From a checkpoint of a small transformer trained on Wikipedia: biases on query, key and value, a smear gate.
Each number is 128 + 24 x the weight over its row's rms, rounded and kept within 0 to 255. Layers, rows and columns count from 0. Numbers have three digits each. The size before them is the row's rms in percent of the matrix's.

# layer 3 MLP up, 3072x768, rms 0.068, rows 2896-3002, columns 256-319
100:155113091106088179108164121168134103108127129137147144114093136139117140164115164127122124162158109070125144115122199100147105099112162134109127168121141128153174095131132161126140148109174160
095:104143114116141130162139126109167144123185162092177148102118124149116099112108141110087123126125139123116117082109146152128151100144153104148098136090100128109119142073149095115160154111096136
095:116117094110113132163144147076144130155150130119136147118122139135145148136087124129093129087094129116146107112139149109122116137114161122155146113125111108138141141104160125130171143121133104
103:158154137126106131177149147163140111095126168139096138113119121076141124142085142186152162129148125167096114146105169153120166167129135151115123149090117112155126099104102091126110130143174102
103:114150088143131093163134119105126130131126145126175167095144152134118120129119116100116122166127112129135079108127135119127150100138145142118118122109129147141128132087119064155151151154149118
096:138118149125149125094108105128120115152125140121141130105093143140146083127101128120087113133128151120114145106151117130164144115148076132158122137130132118159148148153110150164136111106139123
098:133132132171150098128125103101134099112141132106117115136144144138113137131099141146145147138156139154182136112141095143063104158126089144107092112146106137109113092110139140154129105089161116
094:121111111137119125103114134100148105136109105134112163101144101112162124156139157102111116136130098119126146124136084115057158132185103142164106139118081159096130128097117114149125155125147115
094:113131118136092135151127109129151120144161152130088096079124099119119142124139094165106123118155099141118095104131116136149139126117133140111148092106134159070101122156166113135133090111126097
097:133148125106065122111098124106145161178140103125135104144100079154159113094145162108088106113105149124124129150091113103136111119159119145131128144155139137117143133152120088077130130152136116
105:094140132115126129074096105106148103162137202092113148139129083147141125153084139176080158174114100115092102128154100137180140136092115128112160127101133138149148172126119144160124138091146119
105:131161133186150173152148138127134145087118078105141153073201114110170136099172117147114159135119138178125096108130135077147143195115153151135107133143123113108138122130128111101113114111122099
101:137124185122122114096170093133103165127105120082121106074140097165151120139144172175124116130196111109137166128083108097139191165137136139137179120109123111185103111112110125119146092101121134
101:119144143138118149128124135098161142157104115174175138115172101117171149151121125126120154133127145149129112146113146130155140121162128115118093142142159088138156146115155136148124165172114130
099:113112112183159157153131160134120157140171104124136168114115078126153130155130130129171115132083143130137094107134104117137114107182103112119142170136144109121146108126139151089147164142128181
107:147145153128112127141126143138115106151151122092149144152145078086097148141115093100119106113107132154141103129133085104126109141127144102098170133103124149114136117128107138131132120151131120
099:124102109110159096136138154148160116108092150118135118105171103110124106120127100135110136102127142103161107169122140125105139117103124136167119060108114150158122118154176154123149076138147145
099:161168108146165173121155130151128128109147145139123131118158091117127126135119123125114115120121144099112087155173155139121166114157162128169100107173152129123143142142206109129097167115143109
100:098120125133184095111118141089118128120092113102105113107122101153130152139168094090132136125144117129124181131086141120142113107102140087088116163149118129133137120133140124126135130115136153
096:113138089095146156124124146173149134129046109153158134159113114140171115138144099084134121145092121122111131118161134113101105161130151156103120132127132166126112146136125110162113083163160164
096:165127118114108132104102141155134109135128143171121118064143115123113151111154149144128141120179140117147056157154096092150127101106106100140129157070114177149149127163113141178147155125108131
100:166100157127136126119113117172136142122111128109135088109122122121148104088106131116088111123127120131136136143142140142165134120126123108103132122160099099136150123173099092120166127093122146
104:108125136120126136142076138170147155147118133110135108150131111099129148084119140126138115141109118112087078114132127116157162134136142114131120181161127110142119116150159133161168103138119123
103:180164100086110106110158149121160098100157102147119121128136144115126120139132084137100135125126113093128129130148107123101182162129157063115147141119106159136122107107130106135145107143153153
104:109157124131136124108164116106091131171126144162117123126163130105166111120123165123125147180168099151165119092154074180136117149134109144121087114115130112141130094139158184111160107130147146
099:125167171134152119105137143134141135160119140131156111138110121119096117131142156153102132127123073131101086149064117126147116142144086172094094184113122106129137128162175130138125104151177088
096:142168111116128089144126135182125130173095139133160149107155130137142139097162178116156103146179123123145148116121162140143148120111112128124109153133104123122136166136135151115111108106066115
110:137138128129168123147138132107123138124094106094115112126130090095124143170135103124149116097139146124163076109171116138122141145115093130137083141095121137138097147145099135121140138133118139
098:116114128159117102125158139183109138110142101109124107128102154121130098126124107149161159145141090099112114113124167122126140097167114112148144079157121129132142156144108148101105103134098129
118:109113091105083129142160113135123140113101090113113112097151126118149125100135136131129162155142172167123107094119108132107069125129137144160124152132145152179101083127111090082148115111141148
103:103142086100158138119147078176105122129151128135131140148145117086112132148108147164134137136144113138086158146125093111113168098147138141131107091097138113157101144137127100144120108185113113
100:144114180160144151130164141099128161163105136070143133122121125159172139129135130160142118178159140093127130109136165129155147138121109121139170128139147111121134166140106125106126115103170123
102:138113166151121152108122137131115104125127129121118111141151116130088132154111107134110118125142119120113145077120147174104125138090140139143131105168124145093111111115103166158127127161170143
101:142104123150105101113148170114066128109122128140116148136175136182094142116146118124108164138095088101164122071118147142128112154124187135140127128126169128100112131120123122152084156168119087
096:133154100113158102145093102122167106106111112088146129136140100148131137105098175138138117104153085093159139139102130128077097104153141129142128111163121131163160131106176108112099114128143096
106:126132181107140131159151124099121125116103103108137104157141147139111140164154091166116102105121090082143120063080139115093163123132111084121119111120131160108118141158086112151115133104116145
099:139120114127121162151145112134099140118137125099172079123091176150147134141155126085099106122122123079128145127115133145080156088151139141120146183108119133134136116155152142144119105132144106
101:138150133168117104121100097149139133074198094074143118125126138169150111125122166128157115093117142161134130141133134148140153130113159092112125166103160102152165059139062121155107129136122140
099:107113118167143137148125119163124114119096166133107128125085115099093151143138096089117112127110106108110159095163111130171114134115165101116165101132089123117161125148145100097084137157127119
104:146139162114154141094129172149162109152155100132138112139130113121139192116083102074133131115184155129106125099113149093131132135173089136154112145138160128160144102127152104153162094098115124
096:129141155151103134075092108114137058105168130119129109114156116141147103164126124161133079110118136139069142105111111134138110098110139132118098105167143153159123098124166156171115124154097145
099:140166162116122108105116157100114116110133166139120113100076144158116104120135157145109169104141132134156168098159105110178137120160097124170139175156125139106111140118118161104127124144133102
099:183109111182100158170135175119167130133124126069080094147145173135087092145083132110170066177128141161109131131133126115142151088102141146126151143118114112104105129127114146103099106109114104
108:139145129122131146130135109120132130160166100117110131188113071119102128157145115135113153122146126138164092121121150150105113120135121152124124150135124146109113133151133128138127107107106113
104:145143123121133119132139127113086131108156155176123124159117091131099162185127150118133123154102111117180121133147156145116116113102112131180117155096113125151148157110132150137112136148149090
102:090132128099155131127136133099130149097083128125131102136143109170165157089102122115149154144130094152156134101156111114052145098109111128127119122131129122139138144123130084138116142149114071
112:135121108107121139142131164101116105139117136151102113143129128163129117105095156173115126162136128137136115140154130160140121141101099137143090138070141116111165159130157148102093117129127083
106:174149160139133168156096127149165151114164143084162130131106098120126088112123133109150123111123101134096124099098126093135176129125114098142158131158120162137138117142120139139122138110155145
094:135160132107103130124111119139131120139123124161142095141155152141137140142155094134150122134146149132070121153171172165097141114103151137110137167144100137132146118153133135139139126132140144
106:115134127125170121103125105141148109140133123127141130130128105090098121106133113125106162080124127105129145129126143128126104138140130100148149204144095146105152129103135134109076130162131151
095:140112187136200115103117096149118127168137123093123159168094140164127120191148099160115126112120106125159122172129141139124148144141124102156123144160152089105184116155173142127152083106111115
100:142103083115119117104149089109141154111180139123140121114155100158094122126095119121082130121191144101138167185121112143156134137154117101116118124135122104133129144114166165112141129119110106
087:144123141119156134122128109135099150134100115134155128161126119145122132095116124110106071144122160137167101127130152138074110141105171099056123125107090145165128120145156148174105155126111129
106:127174143119132137131106136162109117098130125073136157136148164123111107114116141171117113167161108104128141096141155151145115108106122118139114094120142127119114140136118137148154127156159128
094:150113154129081122116076101163167126101133147118112099181183121115106105094135195120118086143119097102122068087103103074113133118158115150126156145091080139072116117130160130102155083183123160
085:117142108124160101097130120094113133108132131163124184126086141120114121119146132155145135122120136124128157109152138161119128158137094153130113143109172125154129152080139098125127125113052153
103:155174172104125121112139117142146126118084111125096144124144114128089103099104112113109130153106165133161159099075116129135137074169099126134135170106141105131142131124079152079148132109112118
095:134132119165127162131125134125124214164129135106140171128150087138154108145096158124114111140138108129164125085132129136112145097117121134168145098140135147130157096128076105112106142086143179
092:100141107160097160097138173096144132152119113076119135098098120137090156115105148127125085143125137088167139128112134152097144100125114095074125144147156133162124132130104089181156117139131122
103:121125128134143116132126132120152109112161141110161116166118127136142097107122113172124115121109152135183113134162074144120092151113126078112137136119089121177159133138120147124143093110117116
104:121119124097129141135095167157172116150158157076152109147136127148130141117164145139061132123123170138130145145196108149130128060109136164143104088134106129128118169158138109198094106150130088
089:117129158146077165136145105140126136115092075125130087167127141147114150096101108147086087139153125124106152142106128117131108133094081144112129119104134117128157098147132081135132124124099097
102:127154108122125120139133146120144101109146083114121110144156126087174075140133158127122121157146118143171138127139122092114082115155205146126115114125093098101139100128177109117115088156130098
100:113074108046071154117159150128092088150108138120156137125135130103073119153094185089114184122124135091119137130125154158101127143150103148106128076138090158121113180082140121136159130172124111
093:128152144147079129137134153153098135114113117095147116124156128125099138122125127100132143158136169150134123076109124118136128119145131145099147099095133086111154128151147091171142112144119146
096:090137138136136121132175164140098085135139175140100108101144082116128142140122146125113141146103150119141178117117104143114109131090148157088119104134095138151124087119155088162105085180125117
098:099135123129153155166121147169118127130110112099098143115150112097135131140109125107091134154152142133142138164129113110135170145134126154151140118139121113101121121102132150168146142113100122
103:152157146153144137091156145119155132157159116134099152151152121119154129163154116161129093104103127143141150137118168122110158102108129184108123137119122111133105128130177140171135110109153143
101:153141177115117120174129137133081143101119123084107102171156147187152073116140087064121103141168122117126136122132139159102138119135139142133150084134158135145094085090092141198150076140141152
095:107109158074130080126168161125086100091144153127142135149134123136157147112131125112095158116147151130087071112194126172145139144142148162134120120134115109117124125175128128121119095135088113
103:133153135151155149115080120146138136102097146107121121141144132146057130123107139160141164152159110133173139150110134151125121132114126120131161141135076162147119132178104097107127097121154120
093:115163162148134126147131138146083112147179156149119113151126123151129076138120139125118109120127160137141127145137111129117218106129137092154167147112139119165087088134136126115155120128104143
096:123128109117121107147135123145111141128142124144169104127168137140076097148163112142095115077130149094083107150137157153122111119146171083146136119125109159125088128123154134097084147142133130
101:149100121172112121106130111110186126129118131126159093127154193155155080121135128104108133095114122113142132105100146153130124129095135127164121096164102132099113116151108137150119094154139064
100:153130149103127105098166118140116098148100152110166126069142120091147166209132151135093140128148115131117154088143134126126142090157114140157128106063101120121139124174139152121113106162166132
108:177122154127119208118140104091168144129137107104149110111127185149109138119120151125091112138128133123168154118150124144120119152131175143125167119172121120106131132133109142130117146158088058
099:092140151122097105139115105156150097131120064148124150147101142144184138141093143109134104106134135086156117107095081116127117131140111158122131152113098161133194142127131124126160139117188081
104:150102111123146148107168121124102103076121135100156112090149099137106145123111128146113145080140141126134101136143125113138090158115080145134099139127126178129098134126132113096090176115167164
097:110098125142113168129118080132155111145120111120097107101114092142134113111138116108137078105116147094086129089124119136130158154089167160134136123141102118100128117159133148086130139124131143
101:130068174150112166138123112134118121133161126135160144134154130160128113137119089140162125147116121106151123113137119121116116123113125145151156105150137141108124124212149132149110162130122108
094:140134101127149148094108165145153116176140147127140118195125103108116095177159102142132131135127162111171095132123154135126135153132156117176111132131092133144121123160158138124086107132155141
106:131107139117112099156135109119122087139164078108146116138162095134137155122126132125114124143122116115094115132177160137129128160126138127190139110110151121082093090111151101107105122155191111
092:100147135128131098095095126084133124112130114112126135129133201158106108135111148079114081114090156086129152126116125156135106119144130122102131134119183088112125127069142131115115102171151117
105:133101145170130111133138152123108137141113139158150125112154132134135164136114127138134138131133116137140126117096214127105166128150139105142126096128133097081188135133145116179159160156145165
092:142145140092122122098121113123137134132119129123108118096108115104155123140111119065110125142126167132140143108121116095135116137129129117125109138141116182119115135090136106127148109110168156
100:104094178118139102102121110167129135125141101107131170135109121141070133143125085113105123146105085160103146122145113154110169127160122107132128132122142159117113126154130173093140124114113142
093:133116134124148143091123117105123151161132130136172173104167126131118125148153125147133108122138162148120096163120136122113146124097112166141119166079131175120132075150139115170158151170127094
099:155164117109141119118112113118114134098102154119198136132128159120151113119131109151109101114097138140134193141116144156067130160146070132137140103128097133130107182165150124094158146115124136
103:111124120138113139133155092143139145133129128136120110128080098110117128118151148112149109168109111129110098148105127157119154067095100170100108083121106143109145144115133128119134123160063102
109:113112131122144102152142160139111162143132131154188132156116142162113126153118110158108134097103127168144124117155172139106098116137104080117150137085140133150150098119103113118149181101123156
095:116117149146124157157116132140153165153133143139106094081136091114149116039127140175140120081108113150137137102108142114104136121142102135146153075147138120128089116101147089141131158151124167
098:123161137175146108084108161116153155144085170155117130097072168089139144140124087141133146151134163106137118057136111123089099115148117097081148075143135127138186128139093132159162135091118141
105:145138095146141122108104139114136138140151146133112121137104169094134131143132134128118124144146135152113092073100147141127149132113073117117137135142155114116122104140114107089149113158182109
093:177141158139111150152188180108125098129132141145137127144132112128121094139149100124159127099138121134127144127105162096081122140158119158110120170158050142143145100141143128163142152162105149
100:169094148147144125099120110116110169134116177135134112152141114105164135085103167099148092133112127134113166136110180135106144138127111128178173112147114134116111103165115084148085107115131094
087:117134166134183147126150121116106134147141138100148142130160111171140141118123122114101135131131159091137111176109190125151139121161154124118088137145159159113104135160104086164141112106129135
100:098111160147136139125132133129131085118110147095123092110105136096130140130112143082135097151124128089088114141140117141142115112134150110110125177146124134156149101128120145092102146094137163
098:167095123130102104151125097137137136141155100124163093117137113132150165091125120124121153142126120134125097117137138145112106128191124150156144156133185135091145114126131109100173079132101111
101:142106127138124164100141120140121116096095140163154109121085127132123115142132130126128126148115143121122142122125161134129145112160116153109098173104126163132115115144141113145136120094185179
102:147139101111145132173157131131112110109150120122126122121182166102092103151126114111115152134112145155178121097130130145125155105146146127114106107151135093130136113156079160096116136084151142
114:132161130188121170105128114144108152157113128140144103111177158132083174119150144111124107113119120153115159143076111092153098119147166155125138095123116094184085156108153161132125130112089149
094:137133101100134142143145109154140129103133126206136118118124130124124098093085129109154182147138169102116136131164140153145138134143137148134112102146178141148129077144101127165110150126119164
095:124050145132159105155147111102162118141088132139126124110119112127168115109154084120157149133091147116144154105130123137132117126099099134121116148088114131154135121141101139105077119125168162
107:152099124136141143151131097132110077103155165146136162114105123115111119108172154111101131135157085153090132097133197100153123121127121114118126163117111160102095117162136105116108136119103129
102:145133123154161065107169148149113126110118128103101144168137127123142148142125156120072093095103119147122115106125120114125176102122103124134114134129119093112159116106113111090126112114135082
109:132088151173107120146144125123103143117108094145139200135161135155136103098097129157125142094127105091084142090136133144142109130124147169167094141175136161100138113120134131143166139123156116
106:117126110147125181131156086126130095148149147191098107121170128140099183175093111113127137090117130093134136113137118115105154134110175105121115148122110161077100145128086092141116117133111103
# layer 3 MLP down (transposed), 3072x768, rms 0.0331, rows 2896-3002, columns 256-319
102:095156152120146121122150117171113174160047162119156113122138120100151136132137134108140074107128142129166144142138115122139116161091172098137149120113114106108159103155150115114137136139125138
098:079132141161104107150142135152105123114174123090122093154132110137128103124156096090136095182127147142152084085094095153103146122123135092143170135128087109169130141151105121129142101121119107
097:084117106128160109143090129117101093128106127137120104129154122104116109097113121144108120137152145150120164142117147128111124131159142133167128144090134074143110142164099074152107089140124157
103:149085084123178130133097163122152090129130110122114138087086112098154122131102111113139104117132125114093110110151147123149125134124097130136130135129124109146151125133138129094149126166128123
101:123124117180142143145123122113135157149158127092114076118135142109123131136143131113135132148166184107091114131156117123156103185142096110124128151165148119127137123121164096119149116095160147
101:134091093153150170175155125099150147133103119111136177092103129133128135119178129101133118162110103094148128092089118101123124128105090137114056129113143149107129145176151134105104167119091153
096:062117140146109121103100139203112192195090123123145132098110153141111157112178091180120109105116138153159139052151103146132143153175145174151138101157131136127134122117157096125108097129108128
098:113132128162190124138113111130153148130094120131076134120103129117123130166090101139158142134173112136101082101136158137152090142138084167130162139101158163134129155120153086134137112095160127
097:128121122143142157105107174107131167140160149155117143086151136109108109132125089145105086128110143094134172112104156082126118152085110126099131106166130144097161152154136166109138158147159132
095:137114148144130121140145109171153111096139123113113124156148100122119123066109131131153137119119202151077127176142160088117104103116154122097142162157116146178165166094109115083120136116112110
102:130128104120124124124111137113095156143133117107104173154120083087161104116139104132130122151122138140141119123118151131110137111154150115132129127125130142170142157157167142117116143136129085
107:181126134174105108116160097122161084072134132152122169116152128105138107154135164136108124131146089095148111180139097107154122099083118122130123113143141150101129128099153136097118160101105159
099:135117116116100148126148069116130114109098142136108125143138133097117132128105108120131142135103109171097092138119120095125137158096130167179158152147125134149131152098133137085098157117131156
101:122095160155120090132124143122130096169118166122121122166132130121103106147116109122135117114103131129102120129120091086086148135130153125160109087155094085098132099152105127159107144145067144
102:188126192146145119166153097117128096105087130100118119159140127137147126112137092172093119111123103143122117108146109162144105156135139138108115176121097111130084116104155116132131103144141164
105:105149099123113109143152167122133136173104137119164170147127118125123148184154145127150182123125126121154113165148152131137096156160119089133155137182143120081143103093151108110095115170111105
100:098177098084145134146126151100129156102123120140110120142147154166110132128172122160148179117107099102111127138107117155137109152130149151149159113114116136106113189163111183080093102092121143
099:151128086143159110147108106134132142127167113126130141119110146140136114085081118150129124112096150130113111087161135134147104165132083109149137121095142122133141137109108108135123117132104079
103:112130117168156115133136090082089118136121130098152088099122092131122086099109148134096102163121157148146147111162132133159104175157131117112129187117099130091125114146115131136149127133057118
100:165128159129158102125135137067174110106155125158121120151138149133108167163136126140092150103124110148057137122162146167155104182139138120097139102094110115107106103146128124144142133116222087
095:160116128140115126117095119143098131169063152131139159120168076167130140099137098144130144132130123101139142127144133151121163143152124184122155128131075122124129118106190119126112156138129171
101:130149162161146160118096116149117152100136141115125091121143140124120130091123119104112156112147118129133139140128128073126131151153117158124118151138102110106195158159166122109131110154144133
103:117082129108174142110137144105120168182133101147109125147106099076125138104114101136136138114123135163160099134090136113098141143140156130110170141061137132147158086156127118129142106122115098
104:099142141137132089170115127071177130162132158122133113124118177076122123150084128132086092155119099118150131146106136163106113129084125131183143142108095149152110107137126141145123081146155114
101:118158115077131099096143164151112131138128089138112131120103145145117105101140114117116109131134162104136140124133128113171127164149130106126141144154124125118194121109146132111120121149123111
097:129123160106138103159116144126119103128105121126095152124112117150111078106137139146146118129119156111128132156126132134108105126160148087113160130078107108136145105147168131123150087124136124
097:112122114103128124137156139131141157118136129173148122105117072136107152111126168142095135150121091114111125106136160155122164149125170135131113113117126113123046155121132129108040107153149102
101:134147099110133124168132109162107075100110118128092120124128156172129117145136130083079143131185146133113100161134068134179117153137127123121118144135140171145080097137104105113129123141132177
100:167153134140107089122145152114122146113164123123126155154161109161135100114130134126064120130125123182186119186144094096113107170133125144123116111117115142208128154080151131182148145166138128
107:085124116172117158150135191117136155160092110142118142098140132117114147111127122135110054177157128107119150145137149129124107131131111114140092140120125130137126101129121160121136138134103135
097:153116142129164111125154112100111095143097159160136141149149139104158117105129163153125139101120107114155160130130116128139122147139184120090139111168148134133128159094101097106131092136159123
101:123121131111111117143141128086125152091117112155072148137152126111120147146166077115128119145131122152097157131132149102151087144104125132108146134135119126154101112097130147104151094140128140
100:124124145126093098140165179139104096132147102118080156093168108166131104156129151183109107120170112115146115141090151135097159084102100156118091153090095151126175124084154085155087103140150120
101:160127158143109112112147127148169111120146100132118129147137146101103141153123131129087143115119104110154146104108111123090095129175129160147157113105148145119122107124117142115099101158200115
100:139123149147134101130150133164118118086119146145140150131112167118144131152141122146131102143130141129136114111075106138129147152127151106098197095128117094141113104145121157151094130086143111
107:132127127139147124138129094126156135131087091134111123124112120140115173155136146162136108133145147086147112133120085130144138102154142114145087131130116105173137106122139119077109148112109151
097:114119113099198117124143106102118107145144122116148113150115160101088113168150129079114132146107123141121078111140132135106139123139124203144135098125138150082090144128123126126132103089105083
102:101109180105141159127158110113125126105124106137161136150099151179147112099143131109159119152118122165133159123130102133124120122112124133138170134106141111170110142132130152151166159123110141
100:163163082112098127116122128113146118152129090120155125094126147121119159138104104125151096152171130111078119100138150135132137086154160162149126140133112156146122140117156116125116083145160143
102:137139080113174048115112106111100101110091116128115174100082112135154134100117099160146102137111104123105133168132144133145073146139174153160107124096125143183111123161160114144140120112121118
096:132117138134177090138108147191128166143137147130112159141133125116098130109145134145157176126129127130113141127099113122149090112133109100104120118096071116134155180148077113155088165145157121
100:187120122074093159104126142175157164113116117109097129117095153123086084114156168129112145117143138140129123113117123118152111131150148119134184147118117142113109153139129121145130150137110162
100:127176107081104122151147156129154138135148088163109150116140124123116138085141082148141129132101123110138140131115143171109166108132149152129132171163126117123155144121127170122162138087174146
102:138117110148124138182133127107134138120131087127134142112129156147155133113172118151161149168130110134098075129144121142124091105130114123153146134092090097096112139146119141123070129152121119
100:099112100138107173133140182151145135134090124122076125147095123118144144138133148114148156144167126136114163129123130113155131107086147112121159101118123125134131124138155089158109128120114135
101:091173126149178149119084131120132117178095084131136110128111141118108117110148116141130143127122116138151131141103136097115110111135125120170151129113103092128132128149110149168112116125190129
104:100070120135110140150169136136111137087138114135153102115145115118108142135160177059207141147122137108158098146165116126105141120146136089130129140157145128125132150186164094179161117109128074
106:150109139140107173124094142169143137124134120092114131135125152118115157134132136139115050123114158142136091165136102127155129088129101165155151149097156105137130155115140088154127094115134125
097:092166100144133142138139103119172178131115133105122115139146157097127107123116133148105111130155140130142131125097131128117140131120141118127117165109162152138139152123122135117130104119075116
105:111137154130105123111146152129115090140094119126112119135113129147162131071115142123118105124141145108106094136108195149145145118124112094107145146129107126057139120112116108140117105140113155
096:092115163112106143165126127156122087115107108097114141143136133135132125161146120146132147122110103094121128125075153125127132130116147110154163152100130163144139137132159128146108063133136137
100:141150085131127107105139130117124120120161115147151117145115095143110132163121138105098115093114136111119173140106081140125129104133112105150153146121144116118154136057129145121182091134160111
088:102110151130097138146135146150148110099115089115065085116135148141110150175111118159161097170133173122130133129132163118174103127116132114135155166115120102086103117172139080159133137131108162
105:129127126140122127090074144149136163106120129135120142159145135182135117064162152147172157129132123091168104107126128100154152113101147073138102121110130147093095143135192109088108115178164114
097:142131146137109117067081133143162142132096144130100113167080094127119152140122127144154103112145144122126121091102103143116169154106139098145144145093119138118107114144130094118096104155119127
098:148121120123101137158116134151129131114113148151135092130146126161150166170132088093130088145150112170114090122100091112141146094135092120098110133123084134106089113145121173134113130135147108
101:141144160101082145118142151130139079132142109109163136138138139104139127097176108121135135123097126136123153135125144130133104099161073121131161139171121150140157186144120164136107131129074152
098:097114133134170123132143110132131202105158106122125129145131066131143128154109131129138122144116104153136151108126110166079125171129140115182115146113131130152144107149132123121118145132107100
095:139146161148141117135138160126118132107141151143116149157122095135108095134145096138138141117164104133085114157132114128150091133113167143108113137154146104129104107094106151033098155156125139
098:181149135134105148121117147095127138103160132133143104141124149121136104128122085129101132146113151133135130160116112116135122171110106135120139132109115108122133134085116115121103135089125102
104:098168164138136121098119095173088133142143134119157150120125136083124148109106104101122102137128132158146154150164124141145108155141116098118090130152106103130145093127102167145146107116102116
098:163117144081158111116134099152132081104132115122126130123149109134093125144119150119127167159139123165124132082157136173125136087134093137145101111113145144149116133149130133086118148176139084
100:130113103139129147124132143134137119156141090164154152140142160145158144148106092104134100138152110130149127148108121121129155087139140156118145133124099131163105154120140103103135129116146147
098:149115122150106122100105082135128123118122113107122112099133105072151121134136128101095195150143132159123133139131195150149153107145157095119130104153127167128083176088122126113150128109124113
098:129111110160150149098102129130120151109130119130146128129119125122138160114130185091126120130093136161135131181111090101175115098151102079141107122130117123107114101095172129126093121111124150
096:132139139171123172115125112095106111126105142126118140163140134127129097113105107141141164113093091145131154104128145114127148134133113120150138092130122140149156133122136142116187128139124096
096:072117120118134123154149109113126120150147087135123169134131064125162103076123110107156126139135075187149118131118099125088092141099141136115105116108127112149139156137134128108105119117144128
103:155112100119132133104170141124144111135129148141098156124153114146180125092138119183153148142128152157148155166092169120076135116136138143121092135115188156174086132164135138170104101133164094
097:147141113145117087121159131120116146110132122095130161118159147081135108114092125132117127154155104121153121123140118163156144156151128084134110131137118144131160135137086123157110112125128149
097:163141147048101183107119126153138138127129157132134108161118115159095118164150130144121097161113127157146153165158134149167106102135122142133145139140133079144120095097114100131107125081116085
100:110124116122137134117105153091120114097160164158160150145144139152132121137101134124111130132091161095153118114109097140132127118189097095126203101105113097160068094081124112153111146152093140
095:102167109137108119120118121139129089164136134131159116152157142145128132116123151127110121149110154129158106149157165155088168119102116129134104172128181116177084145088123142115118100137142102
098:092098112124152177133097144109174115146103128154160158118119160126120132106153069132159168149140119133134138134051103140136127130145135132122096122105112149120072101156180136131162142176141133
103:162136164103144129079132148102152103158077123104134127163132156126161140131128107163153140117097097154171139156122136120139125125106151100137152108155149122138141157143135131146129128144114102
101:087151141140125139098107097138132117143132093144142166111143143139080126088171163127095117141158098127088129129149146079106126105162163128090067153159129099120104113101094132111153154137148105
101:122099132186140113139143111129146173121155134101104132161124151160134089125170107127133144095116175086087082121105099123143138104158150122104092121124148129092127161145159181123128127142113151
098:157143198121085124133113160140170082110158143133115152163157113110165136136171128116143173115130124129134143152130153121110098126139084106097159133098120101086158118164086133135141154158170101
104:137117110116181107129164117116116104114116103146147109120135116127139196151103080121130156119137156112108164122131160126135100126156178161113111125147151101130134110115075120123125190128105122
103:110111146110115126174129186132104119072128148099144109093152144111127104124132069132140085156139109107121092130169132135097131093091117147109136113138170152130118125110139108143149080164156134
098:075130138126140122125105133139131068158163065128166135130104145112120157108124128129133148139146131157114092143122160146103124120141165130131152112148117151118131135090111120117089150100131121
097:115152111140136122128115151143133147141082108111143118152101111141143194156096120116114110180144121123137140122152154134133145136169168156116088104096113140084146124110141117084087115153132140
104:140060106183113131121103129134123144143136118129110102121124110094144107136143175112124127113124145145119099155132131119140146166170130160149084096122168108120167143188160124094121141125113116
095:100145119133114141125151134121133112137114146072112116092103148176108133157113111099108121102170155149124088157075123112134128122150160127109113120177151118126116089118122113129131131133130101
105:153149132148130059161136133125139132108085101131146122125118122133101139124108150153176139153094118134118107135134155049089130135116152098090116119098117175101163091141106135110114137170116135
096:123089118128160129126149074114120096115104178167139123118129079119114118138147125179137147132126179118123140119117182091159149134089141133126127173141115107111131118142149120162119138078100104
105:148169144078157139149171136089129141114117160133126133132170104137120095179059076152172117126127131124100121114128081154184136123133111127151154097126164097119132149126145169137148092118110141
097:128114115100122091118145125179108116147130084123123158094153104143141081160165120110102121133085116151095121132153110154128111129175149094124196107144152108133169121077100128086113126156107151
100:132142129135164122144110103144099143151137137134158114106183096113130135067136109119156123082092137141122139128106095152154131138115060132134117173130091159092154184141116144135138142169123147
105:131154140137161128122159134149108159161107174116088123103086108144130134171136146099128140114111141131111126215119123153130135115115104138117138141094104112137065167119119142108100135127110135
104:080106149061158111142118124121160151144176118162167093147132125142162115152131117119128163105115128142127168116104127136067141158133120111168170115134112081155105142128151130149129134103162113
095:117108125146119136145101145116149119144132098117103150148110139171149145139136136105156141139123109091145154111132123136104120154158132157156099085135119126092118140159125105124141136158143123
103:101110163084132110071139121124143156129159117132141161095097141101114144098141145152098139147120119116209166109088142109110154135101085141172092109156126134094142103144132122126135139149139151
107:115151169136142128093126127103150097106108146126110125113096078134087117135093140107131109152094131187141116101097110147089120130078157100121131102161173142136143142101068152112130152111118120
095:125128141130121122152141148111137152106132126121170142155137129174108120149135151109116098174133128111103096121115136135156181118155110143129146163132128110113123200135152148162137118137100091
100:145102104086111143087100133130105129131152145138100138113189099133131129115112114117136123119145129137188127161111124096111155158152120117074140118130141157090145141109163147101133116074127142
094:105133123140127184129118156128111120146141106132082119118117137119105096101169113137187132107138113157110154124132142142147131130140151083164108116115121149148133140113139125108124153092151151
097:132156140134138110133145163107111116136195146132130093143118170121150121092132117156109163138166156154130102100140125102143144106094093127110125156148156170116151144100142109174091143088124096
097:145091052135116133140124102148159122145140149121137097152110158157141125116154131172152135109158140084110146148075125147144129106169167143132081115118145151143132121151161121136147135129122157
101:150135151103143115127136135137121150125092139126120146110123108115173153214149149139164094101120156144115132135122121129134103164124164173122091129141112141120146118108092134137137151100132135
098:152116159101131147132132114169112132125125117109106104157168088157135105134132137152141145151131152135118146083143152107103141160094136118166108061143121131161138102113137134073128174123164150
104:143143094198129128149142113138159085078146144124122120100102169144098137175140124171195127143131125146136137124145083122119151122137146126112134141137134098148127116155090154114141154163106144
098:150114119117144120135149122101111117076098134104122104140146150114104155099146153130089099123115128156110119109076098121135128137101103115117146108096174116109118170138143134123089115141133123
099:143167139123145117149107129166136126154129151158144108134149172102161156124119070105144145105151103158083139144146134136098110131146145118126147129108105115122151109139154102085097110116124111
099:141077118142094107094152118161111155130142139164156124138100119137108113119119084118103113136143096129174143104138158085123069094128149135083084117081112132098117097116166143162115134103146134
099:124148105129116153133128139148134142121142130124129118078105101104121163174192144127120126141099141128085107126139117137138082136167129100152143104099178107113167152136109158140142104142112137
099:109103148085127087121121099145120103095105119128151109129142109161151191141101128115128107092121128162102155090090118113105119105133151120168102121168144167125163089110149166135161168078109086
105:159139140140134108138159119153114149134127145100108130091093133122094153166043113135143114131141129131081146134141098137142107130115128175065161105102133132126117134119124203124150150149119061